Each number is 128 + 24 x the weight over its row's rms, rounded and kept within 0 to 255. Layers, rows and columns count from 0. Numbers have three digits each. The size before them is the row's rms in percent of the matrix's.

# layer 4 MLP up, 2048x512, rms 0.123, rows 633-846, columns 448-511
096:148120110134090134128147047101094147140129122139139157108117117118150143116157124116118135145126143147136142152114137139140103064114122143101130147106102133112156092121129154130088146132125106
101:157122104130088123096135146159153142110159109074117121186157134132142097139145154136106087143101123125148141093121130152134099142088125137120132114191079095132118077162148120097139122124127099
094:140073105074158118164118090111095129104102099129135135145160106108099122105142155119130108159124148145162125111129155125111111168157094094136110152143113156103141165186170124108142124132152125
099:140150124127108125117150121106104116155092185153136172122129159095097136119122109136125103128152130123125078136161125129115127132116157126117159094115146057143116115113109122127122152128150127
096:132124116149127123123112165150082115138149141204136144096098101146125159154118140133107143150117151100132142125101093142083160123136142145129128100127145141103130154117089143116155106099091151
099:104097124136194120140129122117126123122182127148127117139167099080132093141118124088135134144134097164173135155146105108115099096110119119135142091095108117175151164132118133127149150143134155
095:126126110103127136124178090102091125164145138114137118173125147106115123125167135124130122088123092110086155125160164146119138102131150115114130138174107108138093112093143150140119157116117136
100:135152085103091156175137118091119122167139118127146118106138140156133116160122153133129127137153114162074090100071135138151127131110104134160117133106117099098066132127117123126129109111128115
096:141115127096113080184140162113144161123123160130134135147091132145112142153101121107128093129132089121138115133120118133109129120144147111099099147099161155156113125116120129087116080125120123
091:124195121110147117119137140123136140149076150142172067132114120114125106113132102116156125125105078177156101111179131148131154086105151116135148102048102080081118124166137104112125119151120102
102:138083167100090174105118108106133119154102175175134115121152082127189122107155127157133151121131118130134117128134176150129119102116127146078147133128137149134152086165115139108150109171106122
093:127113128119140123170133119110125175104113123119138137104150097106125145104093144141152142120091151093112167128113078125107130163114123185121142114139160125123109123090135149128133124150158146
096:147141140083093188095134106084100152138088109079145123096141139144123115126147109090145158092132103111115141127101136102172115118164138132104108121087085153121085099134106103113157144081091137
093:147131159146145156091129176131183161143139113186135146096138115157139099204158154119129144110125118116101153118100137071118136100121104178125130121146152114113149158134138149098082122106118093
106:150139124131133157120169078119093111118143120146125092119144148122149093087107139156116138105162171126130116109111158145111117134130078136159096140099151086126122143124179113131123125128139103
091:144099123137159164134159124106133118103092118147157117106131132117142093102140137169156110130119124077112133127144111128090080140111131087163091141142116138133077110135107090165088128142120124
113:160155116081130117118123134119134148129163097132136125178095165144137148095146078090171150114137142112136111168128146167106108132158144104129149133116146149164153119148133098094162103132104104
105:123124140148134081129145115163133119161137120121156112087132097131121126095169142162141149128135135144075151152178118133107101105151103132178123112141088082112107139119138119100131122116104112
102:124134148122086143125141119153127120154126166166140121134165125157097125149135133115143116135124150123125141119166146115156117145169163082163112156129105103118110112121087107134119117154125174
102:125135116133107134103145134127115137132100154119094081132087151151158148147150117094115108125123120131134152146122148158126140117103072116148122153090090130113137100164092135175130115115131137
097:115128147155112099142129152119117133125121151172092141142127126148117121163183200113118171097116142072135108142175128109100135163083119111104123119126148127095136173133129119152096115149167104
095:124133134126164128116176145130133132117111141176177118125154132140180120091092099114114181140156143167159155137128115115136138133138148114064089096119095121133169131102113138135114105111158161
102:130140110127141143095135138149118117108167095098123137113149125116147159108116130141104117166092156117119162172134129125118159114126139158114142134116121155134109094081160107089140119116108123
098:163165074114106128124117131101147149137124117154123130120150072110162125131147114126130107165055121151124092116117146118173150161088160142123128113155091088140105133122094125190162154143144114
105:152135080132158127113120139131076139144088085088117160118114125123110098132111135113106082131141134149167131163171166109135135189118104099133164121103162161135136146132162136103135142113114147
095:124146104159111109127077120124145161125144119108140147187090103142126106130111120093131136087129094136118098104123132133116117098109142141158122145137116133113160147131193112078128141158090165
100:180125169126099108107174090097140190097106162150122159138125105117126146107161138117103094121098187185159149139128107134142131105111151125078121159151087121111136139099080105110134130144120138
093:120127149112111119114150123175157156075135115112149132096159119154099107116111167098130155175135116095092116141079121158134149168123126109132120135133111149141142092162092114110111140082136164
100:132126120166139099155187164130120126111142131139146129147172098120133111178152109106121156140115131131098120160089131153132130115159145115166161122125127119123117141126131081117113094122152118
098:120096135134183138141158122094100126118109145111093079131148147129081137123118129063120151181128083132119089114176096101149102117121124136121110163185121139098153142175100080150193164139169163
101:118141158119119144140167123116116147133180111105142143128109114144129149133105108149145119123189136149074115163121147132094152119124135134162111104141153152107162152154114120134114120146155138
100:103126157090116134080126141103132141142146122082110159150114112123138195117120134082113106108100117146143100132136093169161108146108126106106110134111085115133156138095124149192147115099148146
090:159127135125148108131104131121173148068127141111162188110127138149159095112148148113092140109092125121118150131119094113102161120156182118133093099140127116126125119160092124147152157103138155
100:099085079152081113152119107138110104127139114113086137148145114137153169091097122126143129166123114128113176109127098148121133133131104172153155112141127102128111137116131140121126181099118088
100:160125110126109197126123156131150091108125126132118113157092140138108120153156097100098144117112112158133133168104145114157139143141167141107134095111154141116111138131117121126111098158165126
097:135104132127124137147136148080143134172126103129145131144110144133120075108140123103126115115112145093107191125135110123146096146120131118148118131166186158123165111155135177096146116097122116
093:136076101110163143121117133127142096138139112146174183174105097157120131165120154104149122132107130108132109178126091138146120160123141107110210110098134099140137130148089132138154135112150117
101:110081143197119136134161122078114121149120146125107123122105167072136136109157130142093110123132144103095124146108147147176168135166162126099175148098102164162111139131102104114107109129136111
101:155163112144138131137113109142143171171087134137108186126136123152105163111128130111136117118118114122121143112116151129152147182112107130097096154153149137149124142103119123104149137168153108
091:127057115127090135147083167104147121160141068101124129130133133167111145108149143079098140134150157112135127166163140116119152146171131118116087138097154100100155124121134117131096110081158138
099:091145155175130153130122133124142132100117112123126108119149092137111116145168191143120088129134128156140132172109145162110156129154110135122122139106102126132118156101108108188137144112128146
095:087137166094181094065167162107093113100142113128123100174137145128147150122128101092112106101145158135144136153138105126156097107131151126161125176105140153152116131103155134125115113151156156
099:156085131138165106145138162149135104126121121153160103109133105139117080101130158092146094146120138146138112110102101114145106161146106147100096132100137084133130100113101143132098089132128123
096:173118157126135098115121138082100125108086131146134155113133142146115120171107163171110130094103094121155160099111105149108096170127161111132169143166149147102113087119099092125096121118130131
115:113136138132155114140130173137164129117145122112158126130146129137098151097121130099127151144138141103126125166090107126135140099159141111107128102163131162160160146123131114095156095128101122
092:123154061145123107109157127088114135138089140124148163124109175115116125133158148164153107097122162141136132131125108187141139123121123155160117119098092130086118185125094087130103108134152120
103:125087140144122134126126094113145113166150120155103126136097114136141111127140192110104133105088121148140141101088096155152108156155104150092142129121127153110159155128134117116128078082138092
115:134117102119090134081093203111148100088104112140152115134121095137116159154096131139147161145156111144126114130115176171110202151072158151133130136089134101149122115153157095075131117144121112
093:175110115129133182092144104153115120230111106112130145148192163141109120161145130184122113165148115121126128103123099106164163146125161066118152132138096152141119133165095101146162134152109138
100:150087114100151095147128096136140128111119091125113085170076103116131058101123128128147109146115135110158135107144152136083122135129143133095102135156105132135122127153105168168139083100169142
105:111101167181118134115151089098157162115140128091133156132111183142087121163163147131113144128137125103140136117102131148151111147125160140144097156115116108129116091107128081140148142137155100
098:078140126131152123130156143087109113126139116113081157117109140120109189171144128134090105156124126156144113101120166153110137117135135087134125133143137125165131126141080149119135156186099125
095:106140118125115100112151105140110115107142112152121130172108098125113112119158136099138104150102095184072124072094132126099156129115165118127145094127154158136128105115119095114133135110144135
099:127113145110109113122152090158127117115121167122105158100147101089154104140110122143108121164115144087135125163094102128118110158118174140149203116164146139163175136152113117085140126153110164
099:094064157118147129122196137136111147094117144084166114104115131133139128127129124119158112128134083133129165115132098139142119084113141131114135126126063135135114070119173164117124172142157128
097:158131138126154117120113119132086124120142126129137105164151111139162136130128142167145128119154126102161149095095163115163135106144157127171119160096106144152114085153148051116095133153178138
101:142122105089117075137135141156134129121174115123128139100128075116159093103134142111134158133121131145133120129134100164118153145166131146084112125124105146160152133137099108150128084140123116
097:097113120129142125090146141135128094188123143162106141174117127151151124116172040128182108131137121117164147118105143154095121138140115151098118167093159142144121130107108093127125119127143139
100:110108124132170123130083151139127143106121134086098123153132156080083102151132129087126098123139123149128143111189116151115142116120150178162109147112127156122131100096110109125120121097113179
091:112172097130165139134098096130139170100150089120164158133185078125149132177153155119091124112105139119176108074040110127101107132154119119151146109128137107159103091110144110095128110081143148
102:118093109096123135103110086126136110116163105125129095135104120125112093138165125107085136127140163091121102104164117130131117168098107157127124107134120125149135144125098151165098136115125126
104:143108141135129154139089127134149147123120128062126131136150146120137113100132104145140141100139109123117119109130104123177159096106150109141107118126148145116063135098117174100161119131151108
102:132108125129103179078115131120106122132141117135146130134167143156089122171104123108185106106148129106148073135138112112149096164105157124143154134116099119126114125169149124118152097147143159
100:178118125108119151080172137124099100147145158141177130157111097111091146156144109123110128137162114086116133116100117115119118121168149147105135136136148116143110144129088089150122138122135140
108:147139130126158145109092122098151154130127133138147126116102123105100136122146121164115147124092119141109134118139118148160099145153100172163131111144105060149153153132082107127123112130126135
100:148118140100115125128104154108135188097142157196133135138129136094086134146136159100080168146172122117150100141155137148120123153113119138096110074145164121187131100128114125146136154130132124
098:096142120084099149096135084154127113181122124116137152137127142185104112113139102142168155130141127130124133151137136118136095102099118145146133108117130107127118123085104152127104111108100095
109:101143131140127171151123126145142123139146119118103128172115134101086133148113094114118149129109137124078136143133131121136132114104128118135130099173125127149087143118098118099121104123139122
097:102118100135080113078127125072162124143153121139135114124143122156194150145099165153129108127131144137141136087116109163119132120149117152133105148156143122094105135149136163111098132174145130
094:120140147080115109134144083165114116146113137147105114159147146126127111176123134105122114127118112113088142133089134168091127129123118098121102203154139148108151182141139143116129112110116103
096:132136167131126159140156105171102133092128150118146161121110145115141120100169137137118146095102097165139097136109134151140090133130118140133131127141132101094140123095119141120107121129163099
089:071127152119126142132101116151150166104157137165118156101121129084148115074144153105134130097088101066154093108094095148098119068135153123093114139123135086131169124100108145134119155151104122
094:091113108098143140078168079160131087138125136133151158102186116116105124164139119158167143149122132129111131083125117113121122139158163149137137152170129118121121100176119111134175107132144109
098:155184170086117111112129110153131124117145127110115137136100097119110137145121133112130094103135150141142140122122118192124088150127132109133158110165105099111141109158115110136102141100120125
097:116141149112103139072155121136108109119148098092115120130134118156157141162139132113145104087081149155132145157121129169139113168121097144122138125126120138087126147085117110160169097104119096
093:141115154115112127153127095124110171103145149101152120147117113093116144101147095140108138124131135126136126153090143145142156131113125167139164122104115094140164114108149124081132116131135134
108:177111142121127104100146141141130159174131143124139133162101092105109094121147109119121113121139137113141137085113156150131152137151099118170092117173120145140100089125112111163128129135147152
097:131122109151132092178124141133115137118114137121094149138116083066133107148162149168133112128149069103124125133134130151121064130106126097139113153120168127139120094106128137127170155121126121
096:099138158116138175096109127134065129112110119127161126118151125121112169112122063137116117152144175082137098121120170119130121128145137134144115114139154149177113150096137158117146137107158062
100:136123184134131113134169131139122115136109141117137171146112126136106129165111145122136143126109149145103131136117144157172131154123161149140158122116133127143151119099117092095175121125120100
100:142153108120141124122079107130145118105190121127132128132137109174195137150170098144096127152125151117116121161099126098097157150173100154095128125106136128098071153108156149125122125131129169
097:096141115141154211093122156171155147092085140106084180130092107147142103094173159120187133133078159121090098060124170128112120125093176157124088143140134169128130102141159125163133145155093118
097:155157072118135132142076072154107118140106147163154117141129115149108094119144153102141123109135153132094124084141149155124130130155142171157160142136112094113139134110101106111128103165155117
098:151169144152095108148159094136109094075147117107151152110105161140099131164155146108136133112132139109139123178129123144134120103128148095152140061145146182142120133107119108118110123130065099
092:167101152178120144153137166117084129156197146098119130140122141121125130103117132107131163157138166133134080131128147121138145107162139174156144144122132118115142167133136131094126133115085135
106:112149100143115098129128162128131168141117120127120128112109094092119107110123128120129129100152156134137112136096124139144074104107115158090137142153118163077083106151143098090161140129124134
097:086134085110134093106111137086130133143120152078119157130128107137117107151160130138154128176086115099108171099163131134144125169119102073111107161091110112183113129128141101149096109143141183
097:108074126083129077170175113117148089137103185129134137126126096108106123141114157131127144152097098136132143152136113126161151099147119094122135178103115175178154122140144156148115160146094140
096:112154090127121121147126114130109137154113117156130147124126094100143087091105114125167143123120152128146174128101110162158086119120101136127153140135161110175121129128127112137185143117127133
107:137114103102163161139139127100104140113119141138153133147112100088104097109126120116120159118120144083127165088092139120098121162138119137127100129130132119145156123139128123114147155149167146
096:138159152121113127128163151133175100181135104131109131123125119120112140136108156120164114139172104132108083148139161183116178183185112138117137112112165180125068113174105150096118121105087158
101:097129107119144137079082141098144144142172131135117104167118131124099136119112137129150115149156136134143132136103129082103122138114153098125094114104145150137077089081147120123100138162119119
100:118133107140109118144160107168085123117123109165088148129118109155126107114158084142132125176196127145097092138113141104119107142141113100177128145147122144072133100161110151127144118133140129
101:094143151129131138098167081128111109082131143100128140180109136129139113108093084138100120122095111182123136149125126085100110092106142039178119117150166141093161160128147101118152094176151108
099:116132107098128127133117125108155127095090126122142119177154208104100123121148125166109110080071129152108114132125149165125123125140176119136086191149177078102176151141113123156128073123146134
096:170122120108124116147135107180131143101120106125147179121148108126134161121190161111117143148170152084143121119166115135119113162108145122110100131121165113102109156121130108145123135149078133
105:168148137086143100147084108116109132142161178104128173107095081105106131124160113128158126140158149129121116075168151116106123115093167147098146111117097142091087169136087158130137154095128166
108:115096144078089103121128147125129144144165129118098140109146144110115109125129143109130139134130138109165122200106123117089157107134096146136120176123144155126100112090164166108148158150140129
106:139097079133131118133137139120111155075118136102146130129120153119114123134161161107150148099135091141102138106127079134125122134106126169182153180128097110117150128152183119140107126102107129
101:135114103090157172114130109140149171114141130141063104187136143169123128139096127148121163134101138127111136131099126125087111150130115139133106184169140151134131162120167173088171168106161118
115:103132110130147124132156122145120108122184114138132120135149113151132141104140099102115154131121107136116121128133093135140158147135128141111134139128174177155143155155094140134105115134145162
110:119132144098096116120164145108137110138079143150151148110121179146156115127111100107138106131120138119137121152149154193161125135163103133158152167116126086171176141112150120107089130122141110
092:174148110059159123108135096108112133119114111140118136130102102092074149144117108113160142125158118096143109145114172113133129183102126098148063146138151167095117089126131156128094136125140102
099:079144164093118145077174115117097122094138122142112128144138156125127121103106125129107122124132115170150143128117118136156109113138197092136125155128160114144148134115142088137142134103094130
104:155163098102116103131157154102142158116148138133129138166139121184110140114150117078139134094173114126086152142101121155172124122114101140176147092133151093136138161122120154175131123144158133
094:134122141136134095125115133112113127100179098140161122130132109121171139131127172122120107121156111109100149119097088097076104129133122104177108121115156105175200108116175125149159123144110149
104:116127112134086119141114145173123119156147094088110097144114106152115143192173174146108129127149121132121171123144154130122130128110124117128113110183163127133115121108081188129127128150099120
099:109159104084139107152146132167146156106094110100153101149134125103140160116152113115124125153175154140141158137112091135165113127120130099111136129129140110119105132087103112144084111136122116
097:100152117131116107101084141134138053136190159133105155157144101158134151118146146141154135125156144108131083156111130111123158159154108098120120135123137143108100189119128183117150155135129141
100:145115107163094089090157099105113121115121113119132129115133109120116099116141116158126120111094129129097152118080098149167170114162120119111125108147151096140102097141098095115151104147163132
114:177155171153126133120172155110132137157123138124135108153129127079147101089127133098133119120145142119127099145151151161146137143094114137133113119119082125139175135123142175124087104124150131
088:097169060154098120149131117149132146138167131123086111148140127143123132140096124103149145114111144120136192133119115149140125097167123125091130124094122139173109136125160138196130164146125105
095:147119070106179126115162151114151170131097094131095080142115120156076078122144138150099124109120103124122130093119114117084179115154130153085130115089125147152118157134130144093114128087108150
103:124129121135128165146105074100123152120136104141143126128124151143115125140166130128155120150082125104077161120084148181169107139161127120132108135112132120125145099119122116112146114110126145
095:116119099149116100077162110122116100123129089132151149101147140111183160093115128101138140130115104167135114125110105150139142100132152107145110158154105132116151114117125186185165133128130112
101:173131109172137132143126107123168159147150127167116140147120083130134151136140130100082121128131120141118145158128122122132133120107141146184150155123089143089079088116102131127199131094122091
104:096107119119165120115136129092093133079147122077149122095133157132100144109148137081158089146097152115168100132071112144131155090116143140134179132130106148124152144139108138088193107100138131
101:121155093126151119122140134087062145138132130131148120149094136134116127143146133152106106125087095161134149132113107162108122166095103144115145089098164120096160135178132091116156164132135156
092:165066126136134143109116136181125142153130133132130164117183120137093099115100174117118149126146104107094125126109097122108132111130162165126128125120114098174083150127144104092168167116132093
096:124073151129172134092100132125130127169143122127154139141142128118131114120133126153109113099164134144109109133116140113107140126110153117136147141142127115127163117145087161122150157086135115
097:122133128078166128105151114113147141134163146120115107102127122152139086120132151143123097167119101160086104118084141130099145098144095103109139120133141151163123191138123138143114121177116137
095:111126137154167172132156142141141133085127130099141121121130094112166111157152137108115103174130087094145118114122076129123061166143118179112133087140062135145110131092129151119100126085132128
095:149108136112116134150111139113144165080134159133089144159132070118150126094135149103115172091138072129099152101113123094133140136112129111136131139151117104126144103142102143137159090181140116
098:116154077111114113164072152118142134131141169124132116159142074154104100164123137144117081156119154099105142188123100106126109145132113124130155132097137114164108129130147098117120122136133113
096:102135093113145124120075120177133155166150132134120165140153120142105165128114173089116096138134146158080107135083156082125150116097133125137134113119141134129100151131128087129147097160109152
093:118195114102147169145093129115119109069131141154176107123101166114113079119163137148088147114115094131087143089150184104098143149144118123157107139107119151150159154141111160096108145155120165
097:147109091098134160112116084116149120127156106148181110123111100131105172137086084118143149140127107151143090112155143094127155131119167102143150116100128142142120136125145123128099100090144070
093:158134089125112151112145102107125088148149147119118135141169137104113107138134157137156156100150122162136119118157128183146100072136121130141146150112132115137115125157138090106134096109135081
101:157136091136151126096119135142124119157148127110155142165160063171090119120119122081133118134118083110162155135125122121112112134137164126097089113155084123131124117160119128156130166140103140
104:118101145161185094092125148107066127145151169067146142107137105141105099086101172142147107151156144130114105145124104113101117146133097114105115134166127086145154140159137122117115156127088170
102:164131102116131151101092114099137171126130141133106156155124092120166129130144109145099144124114148083155129136139086131120155132159177111140123129115097133116135094135104176126120105074131162
093:100121104135094152110159135127116127145126132105112120146129151110125124110152146115152146086092122138113128122125152158161130100168124142129123094078110117123171141104119110155064174151133135
099:123170163134094114132105124090141109181184114137120147122070121114119129131147153090112142103114139157125123127131118123159131110177107149147125159142104129146146094125110111156151143154123140
092:109148103120164114136103157091128163125166124118130093106123132136090166160134103140154114099145128140133092166119110136139124088128136174080099164126092169119134111147093121095111096125133125
106:146121168084121117129128116121127140106153140108112114156143137157110134116081106111134121135143114110137142107109092153141108098145120143136103099176156111141117161134117147079118106103146158
094:094135125144160102120118093159122157183101135131087148114097136176133145176122136125140169172112162151104113143094119148101141083129150137092090135108141140102122115189111115150140127120129089
097:082146139126120173151139124142127097165159152107111164160105161119111115118132107133165137134115159114106129099135148162118160141077083149117090123117126136147108121129100115142094090134101132
094:151142144122133164118090118169153109092133160089140138085124147122116162122105159136125139121124102110115127101147119157097132134122114139096106155155123118111112156150124131096135156163115150
102:092096147092137151126178122063128115123140143141175152092118142142114105111146086090135126174150105187122158113102127146142158141123106143122128101144080106107157140138166150127129133135140115
094:094141120177082111099167126138153171143124130072132098170118140156157151176152121106134132132108137147143140064135105164145128130191136120138123101114127173147154113135098147126157131126083108
094:121109112164124115145084156122196125120102139125160160192124145133111121135125137127134104129125142120164138152126134127105118161157139102129094132129110123153099140125143170106102149133155109
094:108136153083115137149093117105120074144151107122134146132157086154184174148137126123102121119108112107124167132140106179128095093181118156118139134122117112143139152115148122117108125154139123
103:147121160130167150105116129120139090157118136120136115114091142172151092127128148107157181129108102141136104144129116116099159194141176149143069111158138100118118131143118118106118182187098133
097:112138126119139169138125095094154104162150145134155143113179104119144134128154184153161145111116099136149099096096093114139136123139147129122134127143135108135163132161085096144172074113152127
095:117148117146154114108134143113144159049080180102119137095130137142132142124126116156081144108116139063138187133118129082121132168114109109104141103137124116115088141120134168132087123108094105
099:159118148135162135119087080134094155121121166058130146142138153144125137091078116153120162115095102122138137129136117145128147132132116113067169121151113135166174134137153133107181127099179120
111:125141151128109104156146157129134134130129125107090115115083156119146093094147083127164112120120153141179139161116136113119095093103133136152184146129133119168105124092172090117179094114145142
098:130089150140138101078119098078087131095152177130166129097121088090137133112140139163132138078093129111148170135174117130146116132108141137139133102171143131142140117129137142103094125109126176
094:172128153154161138145121149124128111138130162077156105141139119102131138137131174171113141123084153136093118158162088112169109140092142148155133135128131183135099086139189134146136159130109146
100:136192140133126131171137139097089145111122120172153075116147135149128134163139132091149139149130153124086121090083130133145131159153173158093136151141123129131144124124082076123130082138125153
110:119080129136149150116086160118117155144135125110127137121108110134069084096125161088106134095087093090156116140140108167115125166155161148055109125116129129099145073105128160137116102138109119
100:098098115137134124164118152100110084098109109168179114105081116094080164132152137102127138120144120122133163123135103134107128134127133171124119155153142113146135112072120151160127102122159110
097:124072126093132115147160094092087116118117123074132131133141145121117175127105111102105168127149147135074133157126121111148166191116153118083112124147134147142127097182116119136168128129133125
101:140143089117133111121158115138129129127151168144145160168097112129155128125140131136145133118126144106099121132140107122119129138136124142163112151145157162140088141127098152115135097108122136
091:120103125094135137132116139123140104073143159153145124091157121116123132131089114126124136121149103163169140111121113098135124168126154125105109162110143186180171134155139151120145122113132133
110:103118147189110168162105161137106085141148096170078120142134136152137161123113146128152155110103123122168157137118133160154128075121159117115083150134148144142134161128093088146109153121100108
100:143113110101098151151146156095138130196133154101147101135124132162091146092133113090171110112093096129166136098151109124115089121096157133144077152136153116169125139158119158100115160158134150
094:126083127153110119157149138141132122172171088152147121105115149133136087120084141141125062127147120116137130121094098112159106097103135114144095112149138111165145117122134092125125084112132142
106:139120110134118135144115129160076144098165116122129129124119075125156190114115115123144116128115210127148154145156126095166080100145158102138109066133117134112144178124081096134154135114096098
103:120118116129126158093135119112121088125147108132111174116127140107157108140137110083104101188134166156120126165119155114122118138128174104139118118162150116115117106135149139134127117134129138
119:104103117131151097127109145143125153079194145163106132139138121138169150101130138117119164140150130100114096167122130102127120141087110143110115124135152129133122156076089124148124155150129119
105:113106121110182118139094108138117129108134099121115123185091149152147133129117100109100095178078112082153135131105115132105157141173146138120109133093121181130161087131139122134157128121099110
096:112141122083088137128192142126127114150112134162145127073131181096130146140140133166120106119087127145128122107179128135091087133103123158127110094106116156145153146121120089133120133137144150
103:076150150077089077138153095096112120149139150120096115128162165114136146111125145095105159133147106116089126117109162144146099135137157075142090143101121098085133141158071091136174113101132119
095:104110086157130135079110093157113136146103119093160135071099075120173134136143133121137173130135170141144118103105089120148099150141142121149131128093171139163136145107149093108118137133118094
105:115151158122109116107144116127116132114142082144091114111148094114182126135120140116131113132095177171135150129079127110088134152117126124121106151126146104117108095126158139107144125141156164
101:094148114129114086130113126089118157152114105125140113125144109123112101176103128119107145140135111110120132153110156122114129121086130100060159176127171109110128149108127111191096122103100172
101:159093100128115131105172132139158154109164155120130132158147126087118143150096062154183147097105119168109146091146094119118149135126126128130133168147120103125123136123147064133115121172117105
099:112141128137118121109128092145116125105146135106135153137151098114089117129109116103142155138103115161124104143107101086070122128134117119119105150128150127073142146115072142128159077140131114
094:106117104127178123131139128114118182115160135166144110132103170149124131129133137123136120112154149103115070153151137126101072142090118145116128125109131103125144138125144129138101128175086126
100:133172073172172122166105122134124126097140157108120124088148150142112114161146139101109109090099068162109129113125124169124123135147142136125063141125123147139169130132122107153158094138155138
095:157165129140187110134114110097128124130121119131159158145131107125087106105153138121143100134120125146123126080153091098096117180158132151133132100163069154122119115146139171124102154113082147
098:139106093155147115100096127113173110087130133151166144115151102121116124130177149108101110137124145115133151089147149160100148131164136117120109106146147127143145138113090164113134110096148127
098:154115115090109130103106133118130113131131194119140143087125142135154128126112184131135137134124138142129190155157126159165104150181147108113134126112104140089135126161120148136137124132143097
093:132090140147149105154128136142139089140123118117124115153107084091122160124112101112127167138136080112082087105137157165132120140084116148140116139122121155152145111152124138116123154152153144
095:123119158084120175106168131103135157126139188119112169136152122128114135134157105111148104117174108085099144118130124127179102145163167114134095103123116110164127083133129114096106084116126111
091:110142151147138164137116159115140119126135159130121146109128102128142141146122104147166111160091104130157143145114158130135103148132150137158096126125129156115090087097147135152146117150109149
097:132117114085128144130137127100152139142075136121121113150115114117103146122130088122148128165081198132171123124190117158116159150167160129125124102131166103121130143110145122114114070145150090
093:130082123108116162165107121115125099086101163111126190150101101155143147121095113110158163084152116101129072120108107151095124107153173134132134130156150152118137152141117117127123099075173154
094:075138152133122111121120105136158115161110127091175145115065147104126105141115116103120132118116097121135108158121131110158136166099082113124131074137142111120163141154130155126110112126129140
100:108144144131126147147171154163095156098139105101167141129125106132134109136093175102120149083157092105093132080105146160136150154104146140130147118090075108149155126124095125124119114144143147
120:120090154111139111119112149121132148134160091172108155123145083133152132134127152121164125169143146148132128174111074122135119138154142117098172138117113128128108121074139110100110128125116157
092:146135134132158158176166149129151133149130127163121096110129147102136113073166179135139129161116144128091098076122145131140160109134143100141127130122098107127136106108110082127187134091148117
094:118104179120142142134182103113104127136143168120122144132131140143150130153102131127153144191147130133148112142113144072129116122124098157175137132126137127127131107110143151127155158137134074
092:159095139124102087121130130110132148095160164079147145159106128110125142129144113127109139191156109137083140112166123117124120087111110118139140124122116130168148141153115174081106141105144117
099:134109118119114115128126114116074123147175115084085134134152155134153122115150142098085109175159143137130145103107149157126164082098103091125148115109136149141139147089143122105105144136150145
096:119115155145106131142112133073105123155106088121132145113136148131104115094112104088091099160136103087090138150125141131141095121096107140124156147096091179134132142116095104141119116089136105
094:114066158098166130120115150119085117095135121176135109150093148164124130087153099126172122097131153093120140125104087157177089109148133156138157105145150173154143135121139147094138150124089129
100:150120097112107113103140141129120148120107159121124120157149153106144108112135163114133123099107149106130108123126093114085159128137128118149126174135094117064094134100112122104146105149136142
100:124095162109156134109107137117135123135141136106134116144139130133123146160191109084129125138125128101125114088159145108136150171122106079135120130176155133137170133170102125047192111107157156
103:112140116129123134132152133127133129169119072138142147140155102162131075129143144155112142135136112091091158126112151149194132125135150136113094132142113160130169120111123158166113167129109126
097:147112076154175091121131161161103139157161126105137138127134136106087129141100098131121146103091114179076144160104189090118141102135135143121149128123168151127137159121115104108116155108113163
117:125169105112151150103138164097121089143148151156122133119091118113149130136161111136103161151121128138126126130098125098113133136138120132073117092083129164131117115096133111160137146137128116
101:121139113131154147112141116119133172092095096118146120074142121109107126125131144149121149147099098161139172153144143158150130112169145196138135127082083175094136118159141135122101122111116095
099:123098133085144157130127136104104066128101124134161165127137121136159131114138109117119128111138126137176169142139135156109106117145120144154108160111140160114090132101125160132127160129145152
102:124129104123074088161144144159126087100159164119163116141134142128114126119138140132088137144159182108109124157127143148093119104093130167106117139102121149161107143130078151160130158147154194
101:123134127141105134091114162077116153140106148121114108125123109089127155133139117154133156139111129117129134108117151104091160134110160132098135118111131116163110143094141131075119173132148161
098:119177131115151140107135114148143133162124130129163155140115138116098100110168166121172062144108104135121094143097128139088119120112084096124097127131109134106115162133055102105135144166122154
102:142118130163150102100161114111101127128104145115121094146108076155094129150124113066108150119165088123079122106169161166110079100112174114107119113145156143132134123154110111166119139108112128
101:143154115158090133116128146141137126105167139129124127135149121143113078147135125082130175125148136111120138139110160142071160148131125124129112149109129077162155148106139116113065090127118095
102:139094127129149126169097163125136098135114124083100131097083123136117124152100108137161117106118097180130104185147153095182145083130154173150140139136124126160087108102130111145109148117116148
100:177108117143123089124166069130108110202178157163114162119109129108125135122113148120137115106146189117130076130130141124110160119113120128126097093136137129150122154110128128161171106139107116
099:125135091097116122143155159139115157159128164136145150103127118123129161087131143145091104102147138137128152101120162188090140119116141133162153106124112155132156083065126109095153137098091105
093:155131127113122123134117110101107149135178097152145130097108114150127093128153169135110147172105118103122144132171147109119128083142137127170114121121094093148106174138146150103158141118156135
105:114151074145103111108160147134104140123129133143115088098121133105128143113166151130118129160143137103131140141168156152107099129077124128107107147119173133122094149108157143138129129116133183
102:115114168144130090123160154140099095132118143153133148119086135107115117164125165068114105160072116144157168057155128105140177107092129163114166103159133126156084127126137124112128137155119135
108:180149104124142158124150164127136079168123152116122126146136123132074159106140121177136106118112087173133149129158105147119168091124086181133124146150130132152149156099177155123125160147123081
102:102148150128085137111099135130107106167135127109147150138140130137085147109156089129121165113134138136103114172110119138120173145138154108108164098167115123068082142110123143098058122134088171
101:128137124157138140096123137147129138166111141134135148118166151169123125089165135103126139138126117120154121171124153138129104121106114143150132125151142128146135146128118102131141130120100096
099:127122157114130128147155063126066173143142171115137177094097159116109160145097106077134147128147170126141107153139129085116136139121134147158117157158145153157148130102096120106097145112192144
094:114124154152121145131138116107141130107133172162137104118105077098109159113141122143107131162145103124141168136142104161159117149155140120119129082136124166162118114132126125135157162105152131
097:142116145106155104137140151098097158119145157161173148131126136167091138151174137065119096133094157147197167150141134121125096142112145125109126131129146119106115142095145108150091104137117145
113:137120154165148172133165125114129137124143143147119161148122058131110121139135114129135132145116091133112117106107108094183131127116130141150134174138092109115161086148144124076131129146121138
098:122092101115146138110143137144118131116148124140131122073128125157111088114139097112160161113141122159130146102161152159102146214128101168164143141142115112128102152129119161101108132131114134